Part of a small language model's weights: MLP 1536 tanh GELU, 9562 steps.
Each number is 500 + 50 x the weight over its row's rms, rounded and kept within 0 to 999. Layers, rows and columns count from 0. Numbers have three digits each. The size before them is the row's rms in percent of the matrix's.

# layer 8 attention output (transposed), 512x384, rms 0.0231, rows 402-508, columns 128-191
096:497521433515512534491523414506469494406573468490510493547494478491542576498469520578542498512409555514555424447491453626513477444411504468557459418512545550497521485440459471569535390533497455
103:524484448517393548518489535529542541427427577560541403442478515479561506524446479533437646526449508421494475528543409459466536499532540492584528552449457522511459423487544554449523464541493462
099:421427433562489529486480470461468446543535535511505548482529506508450470467598444445551465470492573610416594444494589522526532522537464520412524449461541489452528507514489509528568641540547503
096:484478472529453577512397522422570462469470549482519504464517478436507549475423568593478519499455504522448539579409456492499472555514474418515550573546517503454610556427392525494447627476560549
098:556453438508476484486459478499510455574510566534541494581415422462494516495498511509510565470457507483468509546443487539433362563438500473585357480489479416553565465505515490524568504471505579
101:553484581464410472461440540423532447584548555512528506569469427524408517502568468410483420508499449559517527506456469471471509556551492458526472517500522481455501575515500562504577430477448469
092:510525495392420502477522488446544455525450523515449538490563470550477548513551539414551446469484487536541526594521496556589506503393505467564386518529439463633429634544429474527441499492499548
094:533641497455601567471426470483492461579525504548488562486482501509456470570547503401532459467456434503462528470452535470509567492537547518553460451536439575542447497447493499577534437541438468
096:519408542606448495417501570520419451483490505520518550525499530462462524531499570451503499511499503506489511519444557477586538481531434531527542469562541470574538573439457497524523533437524545
090:512461441480441480371487508508495523502448569490493554520522512483464521575532426554578564530549505422444498500553602528554480410341468543419438592544501502547478494465529608482581542478468517
096:477419475522567537454514445544458483466577490495655518506539487528537522553541476528551582557529503483524448578467430557461406537517466509514563490537463558541499445402444453483500543452420526
095:453446448556538544433558466457521424565524506480526512392515461416570521488501511406473435587509440533457539515519496476501620448467511628530488464459438523437493519353445492445495451555476459
088:480498436580447528473482498463524490454527513511541520531538505516459467509606521487496531488471520525517452531520494549423503527472418517465442525449465560453448443427502513518572472486521491
090:513530510487526590601537533445451470400482428487537563521539488461424508534497578435516395597426478510523527531542529504548542478575405481466402435519467573471487532498523500554439497457484574
087:426570444558561511492513545505552505616522479523535536505541528473489540500435471449491448465562499503510560440580498514520518535555523459473503459493577459543511405503525423517437616487537412
090:549464513484488589416498423491439461555434534399553516499506507514438482482566536547619466532526441524562464467419525551620443499454504512509388509500569540616496516470500483550531469520503577
098:521525513505451488509506557467517461507533502521544472552499426426489631450447513572509510499491521419488514503548576410490495483476437475564569550525437506551539460481489572410511427479508571
096:521454463562477480533567625560579515412430430473491388452454532505486500479518539592516461549519464470522433510585564457485482450474451553495577529512495603518546379532537600509458458433495453
095:531534614475507547467545499431448551452530416419513481556416500476528524533509543474552450477526547518458483515391515393458471423549537573500514425458474440468493536432383561491571395494517455
099:552483457500568542515468549493465518608447488521447506530506488559447508493572528425416392517530509579555503491566443572488509491594552627450497440507547539424482421505515481527445459523427480
094:427465550451510548523547371533427507505459413506467493439410518452485490478546471496453578492516519410512510570446521454428546492452445530504541371502450430455437526457433542541578511486479446
087:478351404508513477517526476486488546508500428498465473534538515470536482497522495576528548411488489458583465529470480552551446568559570451511541543569473563535458548472497392471465553515563477
094:475420407513516536469432549522477466518416524521533528523546539484571573327447549538437453439498544442526600488583454473498548394503468511584488451479578459484508572488511404469539517506521529
098:609554536497623469563541539442467428501591483527599479557460544555461626490505544508552391477478475452560519464537546500464542458590435569464437432520381515483584554531413470499430399545494543
093:502530547562483577474504456589428401494519547486524483578427480410546646484455525496487574470543479482451511513549586417529546506558501489554556503466451406460512511479514548466482466554504588
090:514556426518466500493490595461419397532531523520610508454465470482412427506471445414522429512574519530530583533489466456527513482519505595451532453451459532558525526508505552481532522484587528
091:610447418465442535424576632455482488492487589497529494613472468455430534491426464585570584446489505485506496504555485538399512549417562544448417461546498531501517555479443522421453445541518571
086:467520546465520533471507414559488483500506508519521603423494465468485619441534585458508535510546428511485445554435563434526450419477536557491513514442519492512336535519423527623467520478524469
093:489535608501605501505518592541469607453445480539450529441531456483526474451511514455516454509517516526557521491438454459496521426631546452550501501544488490521529496499483455456578477492546459
089:535499508475603537554494547491470546489481433511558518410518529606528605450457494551433556475453539532472531435455495443560471421501453496541486434529444473421507428480498588512536372566493482
083:517518451567476568511526587516512436502500459484487523457522558465454579566437539508522537577510481439573376486498486506513407506498562569508513595494527511580476466445543506513558506543493479
083:502541457529546533623578467591561536453463381514488415489512497528509404519482513497441527541434546458550552455516447492510530508481441556456520508504523602493515515506476385513429487511446510
095:555485446555534497491573510473446487542508499424512531498550481494549592520513478468536514462591445494493489394584512575521403583509544487485611506498580539536555409443433451543517550517552481
085:449522476488543420442528560437583490555505546536448549500553581490379489508479499468543502510565505500534486507505414562541472457477419512471579525505544586437475510603467462551453607396550497
097:518482530497474479482494536541481526533503441491426505452524512477581546392560477481434564508545514427515497592510603442517502491454416444552617467474491536488461449463425518453547490497539552
099:555438551502443453538444566496512538392469490516580484494491538454601493558438487548481503508497470424460468453419487469453468413544530510516508495349526604453530610614580588490467438499478550
096:444507538487532444488630529456513392560537438518462504557542393429511532527477525500471481572518436566540449467520493541535523535437510568519413488460584520526465599520551507547486464550481461
097:531562524584470501454472471527460531519436564500495529461509466361557486574504499354489477531547512531472562549528542504445532538533576473514432446492531445474512391484582450510565474504585630
088:508496486570479513459582504460560426521479524431414453412536517475462431488460613492497468525428487493492465603494497567490573528527502508447519474524504403462467568497445441406412590527646562
091:585545412435509472511567508527543454438427550477537467532544511531454696530425547564603535484528535444439434486525511503550433493437384528484391525478556508559542435457427509512439537541503478
089:545511478415531504516550404504496504443503453528483548491570420483488539475518578431498515481469472525572465465513537542468459513421446579484502454578414559563570439513512502426514509498500444
089:556491494447499483521457539450552442473543464515538450476554479471512440535533439564438504554480447422583517518515442491534577419515557481534506516465376588521498464556582475558441495542482525
093:512539493494522570499491499527470564552511533560567514539442465563587504455475569558545410517514475570483438545512511433462408554532477516514421522466450539508488478454573529441534504491463550
097:474399549498492584531501468508451470447565458411523486531501553477486488486522547515536580494524426445540488503528492435531476408526431647561583511493557617427543560402498523456496515446437421
089:474516541554477454475582526494507506542596511542442548530521523501578453499477501453558546479519558493472599566428565554478505601411531407485582446519524444540516443549420485413414454532479521
095:497534510443594448514412538476466451548427559510492564505533561506435464477535553532557454497516558539544590414437572522535439564543517422500407485507550545523539486585576409576514541456567576
092:513520536534523487478495604501469519481519488506455463507452415560399529523433548592506606465424491500513508463490483476556458484464489497531512466486460586576556485425552524468479513488411561
095:586495494563450527455481447508520460550514550530546426589522467496476541388484542440379447510545561538493482483475487563552559543433540581558479435507571471470595649527490591510508538518510523
096:467440480505493442554524504541431507553459481534437520547491438512529508576505448483534497482516521517531507525593384521344514501536551488445414435426506398420442396427521492508560421478418524
089:497532521485629434524509416543484601507482455549457570476581524550451423493550488482457492508489485435509501425544431559524527398490434538469439470581503416423502536503567506457482566478437524
099:443513480463456487502513482456642576480459548323416566580475579585519597536490552615453494500493460559493417503522452524497471505429511506457462482459520480525499440504456518510440481515465414
097:508475458536487444504475526535367481484498614477498540493461519571469446439506533567500543498514598483551549462544544499452432544527538512489407450550510381536537538530446488540658445556592548
091:504551502443513550532521571561429533457466578480580526577465576402549497442437523588445558489413471491476491508581481504490571423546574492554471489415468537469487514495560486589391420535480451
091:499612508538468550531499512522539501453467466551573493439584540489478464429451505525440566565577473449545477542611521558568557488504497556529538498455497547495494402524538502511508543524546456
089:452605516513484554406471408445534536522504502439494483524536451472489605507499550555493537513505496574514389441492473599606481440483459545531452428444565479498515444448444446577524539566447484
097:430466523478532515483443425433540432551492492475484571547472568455535581426601516515463566478450484474490517517499421462581552462531434516534385486490505548429522428422490541503557566486436498
103:522393529588474549519534420536511518510453587464553491572444576532501550501505572567505542508496569499431427563498449508440496529411565515460436493535524452458480579491498490469464544541449601
096:537482538497519475525471617435509482538430570420561503533473486576458562438410492564521526464491524484491546480571437552520498494496451508453520482444484452463539564565554516626588543500459547
096:523579540577558616562516490469439483552507494498558460468495508513505439515512551430430450568512544426507494607549524507460529456543490596474502535505476553451479518537410509494463405541477513
097:524528433556502523468495617442507428417490487521573574526484470481495565540477540514568450481529493447527495409592502520476572456609457531504480454448502531429492501374484496460478579502368455
098:521423498514552539522541554411468484430581426496463476491534513485490440504465502440523505578513490414469492522511538522429583506555447597513497461439457519482480505396505534489547453492403465
095:531464525438549481499476566492419511443564505467515521452509536580411482428566437555531605499532489490504609444521502424489438480570427500498538560441441471436488561506494445429536515530491493
101:529524526494411533537529477419534423477486571546553428433564414473529509470507522392465394456492510614418475557497498495513552489437524450517521519483584559537572540508483468526476503493573531
088:455497466481457588446508557472506492494540468462434530497365520455565409474482510497512483594552475495574506555477552460508502461447449577577511571410513498533493556553478442395521525524542460
095:500510457493486541443573442488491418469520483437462447544508488471523536471415505438481372466506511486560605535534524492589569454470512536532545510473496477455530492502472397467492507456612527
090:417552535473454591556474354480458457489461434434485471505490485505560510530474537493432528488492473562500519508488424435552528496478433598538491426437417507503463536455557489573558439559517446
099:550516458611494548470477450502567521443508506496485497524515604535514561482491560584454574454487532468426487494591426500511536562532544474570542569536455583472528572523510541373483583583475515
096:473531457557526480489523438495496534617471574481519487487537532509586528529596518462514518482501497514437551527476363555392468593421510556489405467405448501466491510493570514523425470586503486
087:493547534528506529498524551526484473629494515454578418511481553539520508479519564491471482554549516458470463470551534550408512479493493613503505551454456476532521442562542484493444486522497490
091:497500480553508462556464525518521434627485549467548473551476536499513462514459533505519576515553504508464460496496438496521496563498484554500461473462585569564456538482551499499413512509474419
098:461434469597498500567492530498451518411528492510452505496502523441508380587463423473548596477504496511513537539571479459359442491555586467424501491418504375454494572562523556547568568497582374
096:510455570460505524436437452537500537511521454535558535504460532413583470611565547382538481499500444451457483505513621486493532503551553490539447522505527576567445414354593486441499440497470542
085:516470477459564523508503538448406553462495489478443527570457534565480574510467518501592432488495501434573546473578510591506515476584477396480409472569486458525581441535542489421465491531458490
096:512524550492564472487533464556478487563548500482487469537522446445486496503495519491493432388524408556456534514432500496575413501559580468487574436439544532535531558469450420550446494512549410
079:464456398529610504458510497468522401463484516512610529438550529484487519531493560481487589505550437453570410481523471523521519460473428583504566533469520453484514530472442490464474531468545383
100:582453572471434411418523550474459549565537547466484538591439453436437524534554488480547429492399463492464509501462620508515446523477544455451464526515458402535551568506523615554539352480520525
090:525559578496488603518546399509440485515496490452460356505479443526441466554473510490511484464470517532524514422434514523601478492495497466502559547442579582457436386569469470575431464512467508
097:481489489562498505463502457499365537497536539419505548521447538531499603493536603419520422470480482527491488547479492532499465519575524473454522471521379496404534551431476462526535514472530503
098:538433492582406534534546476515478400459522476494431449524564489457487488550449500497525489465394490406408559577597511477506532586484479538436542497607589580485446419459512412461447581497503454
088:505470485457507555550497402551442450501465493513530522542546442489475543487553512460523489494449485490626495465479550542546424446459483519567424505498533505480444588429519390445545478475458410
096:556452542528494536555467445562448586506484419575498454539555442433539520406580479421514498477468475444507449520516488494395491526495525398441578424524544481368421547404480513483518422491488443
095:473399431548485470453507483484534577592515574458554573580416517486497465500501438542509539480451471527466515579485530512530471566417584431467361540462511402518461485442499432493512561504494478
094:577608424501459522584523466523457497452494548519460493461457475513495535580412476531521488533426567550509465524476587550440402487488578548400455480559532552469487496495492446518585461549502460
089:511289481513453506603583534480513429507466560478520535510527543592500501479467492505469476563612480508486554524559531461505459515456444432524544513514509523440535513573441493381476493497570547
087:506497485528441407470565524526488440549426492585514492502430514519496498502526429373484417528475493589540542434494515485438607493476475524520439545526474453516517582492553560468520471490501553
094:544609523519439511435548470526512442564442530565618572500558452430490527453508523496444605481528590452514525498594520505447419460308494546458440489479466529496478525473525501489458475497498570
091:499500402528428522514523568525585503549568509538541400487426489572563554516563485510438474490536529453496454503572608469454482454454507414473675465558538571559511507504408572386472564518594456
095:564610561406527462584465532500486511492536481529612505534395488513497401525502584489535523594476406503586464527510540569466469490511538440519485413633464445552458477487492508520490496509462575
091:462506470416547513535544422556543533485462453545450497413515514496529505450483525502569520526561488432561507529443429437511502451480436599519443559506486483466419634507478454489520542564583535
093:519567456470381446477451498506539470511495458535486522526467393455463689452430440583518568483467424520408537626551501523470452536406528614442445582481550431542423452467519448575568556538535462
096:519458445362493449415494524556518422493449607483454454488454504470458575517507511512492575486559446421537611554653555456479517401417557557565557482432555506525459600473523544409512504493477532
097:499453452555473467398437403565499555463523521474410470464527443453593472469492549487486502549500452512522359593388512521585493557504514515561526497527564478576541513451460517534491604500535530
105:507438531557459427451472588525483520507480549468476536464478507486550613597517471584542504470457512503485444550558499554490418546583543480430513521546527556549530372513511619533439475449510610
092:522506494511431409541483591491597461528458507444521514434491586545506590527451429563381524440535529416452504495584480462464435529495441516510600613422457524459492579588493530611415464464531514
095:481518486357492475435468385513517502494525525500422531461489520483499549498545394573462465505561487540466543484495503501528491540452451496507427546438474598526525461509490504502577621498433486
089:491576484484531466573445549507426480501426484496494522506474408510406603476582503493482534488422526503413538486529468514527487475479481487509447504606427438454498434468516462552599527390506591
087:481497515474571482471417476548510527462489438551554463550516570491513543467494557523433486421489501466517419496575410518424606554516550532550401528540501520391550422470551431477485565506445490
096:475496556558522520522412485531555521595489448496619499549489491471538613417423511506440531483449490469459486562518477497464502487499526377495539515450514494521571562490514545470393517441451552
095:523397534463395504511539456504579516460517512528490462499499478408486481522543473569531493541559452479432509543546471509448491430429513471474559466481385503427546542471520541550516530476457447
095:467449517551538626470505517556521536419468419489473517415555556525504485509445488575568476530592444517472519492444444434514535510507424538531575526520558557433511444478540441497465596504494517
093:489514510550490645467443525521450469429489567412542494567572533493459400474404487485502539580514551501482544530578568553476552583488463604489487522397527560503448561461580490476492534550493489
099:514547534510496523473459471580459533470600507547467458520524440404468532473547540442433477527559525526450533504458566453537572525457496552498528392491499553488477528462542463546495520481508480
091:502528382519448440542505522483540411444478474473464441502517570572497530552444535508420551488511423508526580470592449531456504463531451509451403440431640555504558427489501589471452524573453459
102:485532463448517522538496557478463514435493479546482519467513635448560422454429492379476484509506590437573566484525498514457594443597498495510568430545406507502561494502461551563539430499562523
101:525550516548493471542500473536481425501512516547610441491500382481428538449499622471453602537435494472485484540418483508410503484489395532525517525518480415479484542490458490589477477414488581
091:483463510437439518562514525583509500424417486519517498572540490525517443447488588492383569569447500518494495568427404520432533476524512468549497519449469539490399601528509434607444461503505438
106:545539546503565488533456544478397496603542528584615527576444485498521490417488462326541504520517565428538543470516549520400531464507543617515565444432489509536415536462523515513491540522464500
# layer 8 attention value, 512x384, rms 0.0229, rows 403-509, columns 128-191
100:547541580492624457475498472470461466495480352447492559461519454474459500516600466523534441478509511555610442399530476601427461557518519529434483406574570531441518476546501503536471475529547564
097:597452524416466469596485494492527518485490565494449478537630420561491528431384494477458547574513466493508570654489419545591497449463420571570509627515399479506573525483469569443488496440461471
097:578496496431430493434509415508502514533450428537488440443534503500514513477477416463480517565513515537484505473492450452541510538505546544455573494532476463499489489526502472509516480550440484
090:483501472534556528515516474558479469511492434515540472451542465504539504526517405481410518510488467476588530544525480471507540497561536474512507460466504507517514556477471538500519453502507515
099:423397447504569472457506465545441488511436415503505455510475566544452551512471538492507589557489465438566500531530471488505577509522510509510390437524535547496450408539469455522430576544647560
093:484456441506568527522504535512454543508516451534421464467384598451489487503534478490478489542491448436452480498432568490483513596462500551502558374473485492474570426488458551513516531493490476
096:483451487502576408552506487611464557522435504546471408492388557498541524447464552493423610549490504386548483458524555494561500492480454486498477483474562465537568522541516499466543541469536492
095:537506455439522539581504456480618535527504588467515455509491404533471560489477500492444545474501420481457577505440433560519427535500594406555513469440486516434516431436530498473445486485440566
092:462488578472545498556508523491517491499479428501515492476470440482554530424439471470423541466432450508535520596470452528455496604576482493489499376420501536479563468475459499540481510421489463
100:493495499482421409544497530466483444543474445520409524455479485467479520366524513566505372440461518511494520459491639456501523544529561497485454546513469489457538442555537540512498533533584534
096:485489529425464430579484476536443508442483557484563545550621533491491513419446457561521501499510461479513489555524490555551554454505463491416492519520543438457505496564518418447474546379529498
091:518520539338456444567481481504444524564451441532456445451433513491576539584446460562497508566481453501471555522489581509428498509489482487483549424541499511477497451620494538545467604518519557
091:410469494525488403528500452541493509547518588515443426456593511521529491524467457502528547512562443509468445558398560534472459595513459494467496474428485390530452413555472502441449477448510451
088:613505507486480532447499396532405515450461444527465484482479446427530499532555423462498515479470519566456508584472376456469479393405447567500616574489419507495463542479500501438627465456496475
087:582385472480579481569496549560579451579558549547393391490356553528530538503467478463344589532538499515444558586455460529606560566459491452538502459490492514458496539496509536480519553496466398
095:613497503477403532518490459605568505482513464470541548343505518513516517430628471439526490540456466495516490460494517567531488499503586464466508468520524546473522485491444502518524473475525551
091:534536600427480485466486460448411493580549468469485622557534501548553466523554552440526505532451553501481493443431513511469490575485517511478447485544547430494442547465402392503541533557452518
096:505518502600518501461496498487525566579504543558544561415452500532457468535402500445495545441471495425489511531494481502525529582470428414464467551528546484478513494468582420501451574493375461
099:379490510489505431536499421370490429479536596515523515497578522524553504508415528482591612497588384464455499425479514415456553478489496595546512506415472477508556501531434502445515489497601526
094:504548506559509461580511561370479594497516596514505528526535482489458494530440412514552481453471588497559495416515464482473402455527540452541508544479519519523512497522570513502409470557511523
089:537487587518498572517486442459483438513567577482480526521455550511477511511468502435445412487561580501424554534454450454584475537473485487475467464509488514493561566598460565476514470504463447
097:521518489462549493530504389368478525446597561501495543497480443502477515613485501421474517446570499531495433464491534582547496553499546470478491563575419472505602424542480596448516483523499470
096:427419438526403471461490471463460501533474580497376504490627459472424472512537576528543484527500474414500485465477533412488531552451532482535445406452606504481499480456410472418500498454564472
093:587514460438484460500506485562474506461499455494538424445516448545417488521519485528431520496413527504604517567503461549465401520529519484511466509486565604499468536472536485505490505537489497
092:545432555520542605520485482550500573534373503521389555463580469493553552503561512535433549490399490444520431459473563528460551494501436452502485514509463463431547452473537441525430572425527460
093:366533548518508526574507465546514416552469465475505496449517495534524511467505500499431462504489588499542561673526527542543489498594543494526502540455423478528524492452510559533526571450455552
087:484544543524487467460500655412575532553499503468490420473446529512534473482421449438493437535533482456579479590532426485514595487512434497484579549488571496514643479437495546527548475400407460
092:517544409507512526497542424390463575481577581452586543508462504538397485539477555494462545429540476501455525390454494506481469477463498480459528509550488481437462494441582436465464569580451483
091:565512536475597438499516454459484487541542500517510552583407468463429407511536469407496362408518494470584546487485553549442536570512541522478496564466533500590535508519465432508462549494442533
083:512510450442547404429497509417472497591509435513566498442400566500515503465534501567502536469491513541404521557554493506501513514546487583477528450519518477483558549569469456500515478423503503
083:427507553474463542415481472399407538483501543521474558479443536515513478464589534530578509442547519471456379451510573507361494448503573532528481506527439417470490485583485403475512473506544475
094:394490491476532513473478475530554421533506536565466564551422555476544450382472504545528435485440582543454537607493427429495543523456384408554442535510441487555394524513554508474539496459568496
088:570475454542440485486494470431484537514423448504480361511563450455611505523537541534472474535526455521455479510540576376398487571541527496555493457531538432486433480483446518487581508580559467
098:519541510548494499476503467479473501508491450561559498468429504505528524514453424479482397582424475522551464575457443480470595509522492510547469601465551467578512533562520494549559512381579462
098:509507473561479464469482472484484461484546447476551551571470467534336471488654518465527511503535490490637612493569498565430500528539511476492434510545497475464393444399492444526488475514493535
098:444443486453474445529491519433467489451463599520507540517495555517587480509530532512509528511515533551438592596480533514529528479474502532445480526541489452477530517554414381433558512449462501
095:480513421411542528496506492535479501421507389528501490509460420516509477417467496595471517559448492468481615483447468512424454431511396575510533478474443520511525447460526479485497596509505487
089:413467495537499572536490526564442531509499509505534466501501511508489540476429454520430650570481460574416497543464542472573502524471500459457497564457456521594515523499514609527524510410385468
088:502552563476541512523476521494501470511546515509441503465377502465515440459542480513454551401453573539492433423555477550481490533481567545523539387470485451510526513541552476498526470527416487
090:447506496567510429524495519527536559526510515480463425503460562554487470498454506461542518443515581515446423505422504497565546550479523506507476393436520441507495574455473398526513523557451539
089:504478432555590529464498448617457450441522500425451614551576574514491469533557526510545429529609509507529482445505614520449449546470448508532439492551480443491499421426484519427472502404537486
094:513490521513525553500495535477550446482509415467538466458584568470425515580492469554514557468455480569529447434477476558582629522516454386479516442461482499487449524522546496519428505520499480
095:582527537568420413465517472459593544535536499492507572482465547533448533534463416460456484562523536546406558497509417563545466591504511367486436458536504441518470453547496407509548510553565486
092:537539471444613539563485475569549484485472445498551447515359458445520495403485465544498399488466496381514509558512517405479434422517507526533448521498518456542461524485493556557532521440587468
093:505494437567518444515503440548569560494556486483554331495667488553465454556530523464446479500519509497445433468483435499506478449557500532574553501494374400548458538461516573463440492557502471
093:584442495521487515559508448452555532488528522531524424470523534552514460532605444515449478392510564527460511554521567561542459534577541517506430463566450556414453538503485485537511506577440506
093:387442482452518524463500486461462435431456492520515547470548500494501548525497496495542524528512367366530630593453459403471518430514514452437455573470453512540513456575422429483497492501501540
091:419477505481508508499506521447436491514462499481572463482427579459511491437554542515450566525514439463586459516487591502482540392478529553476531463489532503454520572587535460532457514580530442
090:387490497481399530507496478444477510524536497475566500479519461487520485499536456512573527477566503597502478452530563436462457526519538461526546537436487522532499513536417534519516524503516454
099:534515528483519421453492532516483517452561505649562442492465401521492453529512489515570458460536530484593466517602506511524531409524610588428502557524444511539477571406557445507538480498460522
096:516432450435529549550513468490562544555491406511547449534526488531498499542516492465496535436441427500418440533488389481593558546503513431571553557526486564482553439462493518427459569466560490
091:490484467568391407590519418450557499548580404536474609432559438510470504540503521445509461497571549466605512444537476500472399484513460514428528453523500555511506503442561493519494503430499607
086:572453504482493563509466460452470453471475433463495470551459477454464494496539523509505551484534519495432447493487519549454477422422439478452548521560481504482521502452520410493526575496435557
089:565439437444395466539488569507522549415553555532517456519429475552473455519497433455476560491603429560432600568573406437551526501436485452461541544537458527515518549453495440465555529532435456
098:463451421514466454522520539478449465467512554526491333593495488498486471524509493453498458488507444587422515524557528512544486470483484554458519434548552535520517488551504479520472510515512435
099:358533425505524464467505616438465483438501439510515507546536377499480491468466456596549467406468464510580528566523443538541537556522469527475571506475446563462466476446522586498475487556478489
096:386461475466540515551473405535539487539549502530492496569589478517501503626559538512489471534490536555480497565440482520497502609529434473557427438535507508552441497417459550466411491528556478
093:475511534378437457492498576524452496495463559482459537483468518523472457547455527551561630502565398483423526407434540454505562515433412458457456418468543437485491403516514528417534529535487431
095:554432486544511526493480393507514530576521553470468559575502556465460535472577457500521607493561428518476709487561459514500423504444554497536521451507506461463513460535508515454458518500592552
096:459501510546356470442506482508494519565512547490589491478511491500525507517488445520428551504456478567473553529444510530531513595484436445498463445488521497463498411591528476530533515444565614
095:474484497560510601468491386466520474543576470486496392505502530438446522555524511474536434416509501506578390442489538504465492614503453496487499427590521548489533490502490529538481455483655460
099:481504411437579544465494556483459495478454540474423529541458517521537508472447516480498527537538373491504498504445511552573580491463498615425467439529481401477459474478448549409503484471465521
087:569501419525537439544490474449463533462518564555533530520475584481441573488546455477449491424536456516508557473527538534560466447498511480389426504663519535451447499484541523522463458384396507
091:581535517518509613531516449517491517517512477506517551475514437490540484467495479469415539582513437438354440503446501431471583510471449483536480470483506527508471483535474513496514487422501494
090:512511428421554455470495582519468506482579471542505523503474476519498475551446466544485455434543550472461423467528518562415526546463439484487489495581555520564509438547565456460520528608444470
096:473559488435459523441493500510460521460547439548575569508397405492532532520498468520558507533473502582517554493514434555580472508482420439442561556540461537527483462510501548531470482467485601
098:427503487526487396466482502497472525430505464527527500504552422412522477473413503625500505503504485541645417470498521424456499444537502505473605493501513534419490507502488381514515525536502446
088:416446461433491513489498484530519518502546482533504498474502503508494521436505500504504587522513370469495470473511535472532530493493561435462538529503471545486485514448451477490513467449520529
092:508545529500478413442501479438538519461434465566455460452462511504595534544560455553467535424459484509542512481547504505439541530466619485528562497482552436521516560473439518488589514453516521
097:541539600527463470453523504502490527592508459463448566385454523534515554477441489523423450481508586493476527501458440515519477423466608512419524589541591496449463492472511483469430430411467577
096:544543431482553488565507544571529464453452468475465466410443491565427516480409445490401599521495537499494490551517491567558527417467515519476530534498527468549508553510545562573523514485427490
087:487493521501496518529488456638538473528606581546506539401534498511561482553516531499440623528457532571464475471500497489471486581453505507445530454463483485533466591482537514507477550455589439
092:578428455556461533544502462449532530535428520519482478489513491501478529509480532452469591516484459443547488532476402416566547471497485472521445604517541445523475550500500476439560486389467583
077:492554554537393492510511439426416537507475459491516601480500461453464519459507474496502379457449556554409494444457488498416480496427523452468513483514483444520538503526528441485482569451490567
093:443472465502522483596520498555567445535527543520467529423526544563559518490517518474374508529474434481559556567486459482528496501587526444562429454477536588536510527423484476491491503405481547
090:545461522443551479487480558518541471488496500507495491532512517497493557526507507468437582580433474536428532457451505474475490568452434487538485453547422467574452574523480405456545477593637463
094:449494479413422478607502524482525577567536515558502444538640422533455415540370458612531506548472530541506470494517418378512487394528422520517557535431565487503464475491443559511486516582528515
097:519514492493552523486493544543526536449494443498494539461431539499602513415430517495500568526553506584490462580429541562515500502436515495507412482520502403558547512503456572529528458475556504
090:453437477527552382485521489351505506563479513418481434542482612487448464465495482471531503457695470507456488463506451504481483474518564511550515419529535454452567488556448539464460502542437451
095:436485460501528410489524505393514463471497585484610604517390595518430461522433519526474483563607427487521574443477437505433520413530483501549494551416437483533549494583554485475463576569550495
088:440523506483514495512508542584528419525524475541523554525494521484506521528497415496400408469497556527529544604582430464543509437575537525493509500476473583548493535525561604508499463443530500
095:380432541474557459461488555506553495570482452468492515601504435482452435475473543474560577455565518494478552490524482462586503569571459524556467449438450432469459449443501575518545511518524446
090:520559512453447564434526539515493462580476433483474398446434577476546547494486503550514430535459509486557463545429501552534548547499489467561485440480586476522457425451510585509508499459566550
092:446501501462551568552502488446547543476479546427459546510538429510511487437498564539458467506452517382539484528490580496435468443522581572500527435496488470487559407538421428513464542425519451
094:464488409499634580526494483442530517475552475507454473481436528523503476456570450539508443411451473489503447425477494540441528484604400464478601366535463489413518542533501541538519514577529486
091:594475518465499523493488498451455427459370495487440528474465500453470515480488504470591499454473495529529561490528555509548494464487583575531445548502437459489484485432462488541524484416459493
095:494500382566454553407502551628465467568427436481391497424512551477522494555520459546451542467563487456451440538454529460596509602488449459501533491417489514546498515409542559490545572499493477
089:487449473524542540516508533375451461488470543497463471565435503471483491441542507506490433479530471514512425487556592491400492578524557490481543457482602518477555476610514510515501504547406420
094:485422530494589536540506459534490468516495458507539530480486550497575459496537475411439475537572579500522559530512422547512507477571435538468473571552517555413617506558444568502547427533427558
097:552531438594521540582530410424526506514479429518487516429546450436576463402554507491432527463472511452447365456491468541454433612553498543527508461535465477475588448495479533576528536446534568
098:501474504413429488537493547454440505421469547575552523503469534494488516430439504472500563420428467515429619494500537471501515473492488565431538540469447519599505456505544497531574471471502528
102:496490481427603551501524482443591396523528500528500380508519506546479494440452505475489571498534564535531456526503522423576469528552539515451489495522503446518491591390507520513497484568440464
093:553498496517575474453482384425504499460511447567569444529533458451509460527553531540529428539491490522598468470558485498477463479536567493475489495577509474565479486464488505464566467505559567
095:569467556547519537534499591513538501476426424537501447581450471509532516469488408428498619468450495464617472605479458453521537442501494468495554470483526524524502520510517449504541440500546497
092:458456539481518605498512496562490565536497510534562525413532480514582462505466481417552439526440497581557495455424534542397496527529492495480513444427458506475521516500510505480438498560508542
086:409556412499403526499494509497513469494533509413475549501533476506479462510546525513579553543560507523481455486561476458456505435498579490445559456478549521531470456556449511504498383605587561
095:456442435451477512490488506496498469410469565506565531503520472551462502485543523492508471491497542490619500453599382501473567485485549548477476500496448547539500496554472532481479554665561497
097:629569533565481486558530534493484510494555427485541585453486544492470508458442495455455418476461498466530536496435490502463477511556509497492457385502536507508406434470516450452434515436502593
087:613601505531499464475499433407515514496497479463562502493454456471520514479472519501513514505566610523492543449442549583451497497507514497512501540526527408485471506520441461491490486540454465
093:407523493467537458516470497382579556466501429549517445485489465502523554480509503553446537434578403558482496447435457522553490530484407449519480491516424544455551462555568443447443487425453544
100:532502536510481453531498623534503535445436579514572570617421510565529507533493541508500495408530438429505487482508472529462539428527523502482487516463516466439513425531498565496491472452374515
095:407426528423509549472480511426479548546424452506524449463462439427502523524536549475553535517475540539478501522486468509518525567535536509496434522494457504482451469515422425474512509471496566
099:497503482479487444459508595494466501560488412479542470459558487551479512532519539518528452573431505541433390561469489556416488428506400534547483551449536516561492406548580541483509576455481539
100:440451503459488559493494544483482542499413424454487434458548512498545520387557503477580469474537423454523401457525560547445509511482597593452502432435559448520667468569491572501517458438521503
092:417472516542513440526504579451519539636534396485525564435400502531454560612550406485533447485521568483629449469532516527535455568502496469462469461486495486516569466581579548465575489512488580
103:352430538590493450461495435458531466474398542477412534450536479464501533485537539552507521463500409513508547528504535503547531417490381530505488580514503537433603481498544523476484493411584454
094:568514518568464448394493480494583475410482488551517613418592430494538496512487541504512459450532539486632479592550522472447506568514543439496440517512490503467484466452460396523458454484454561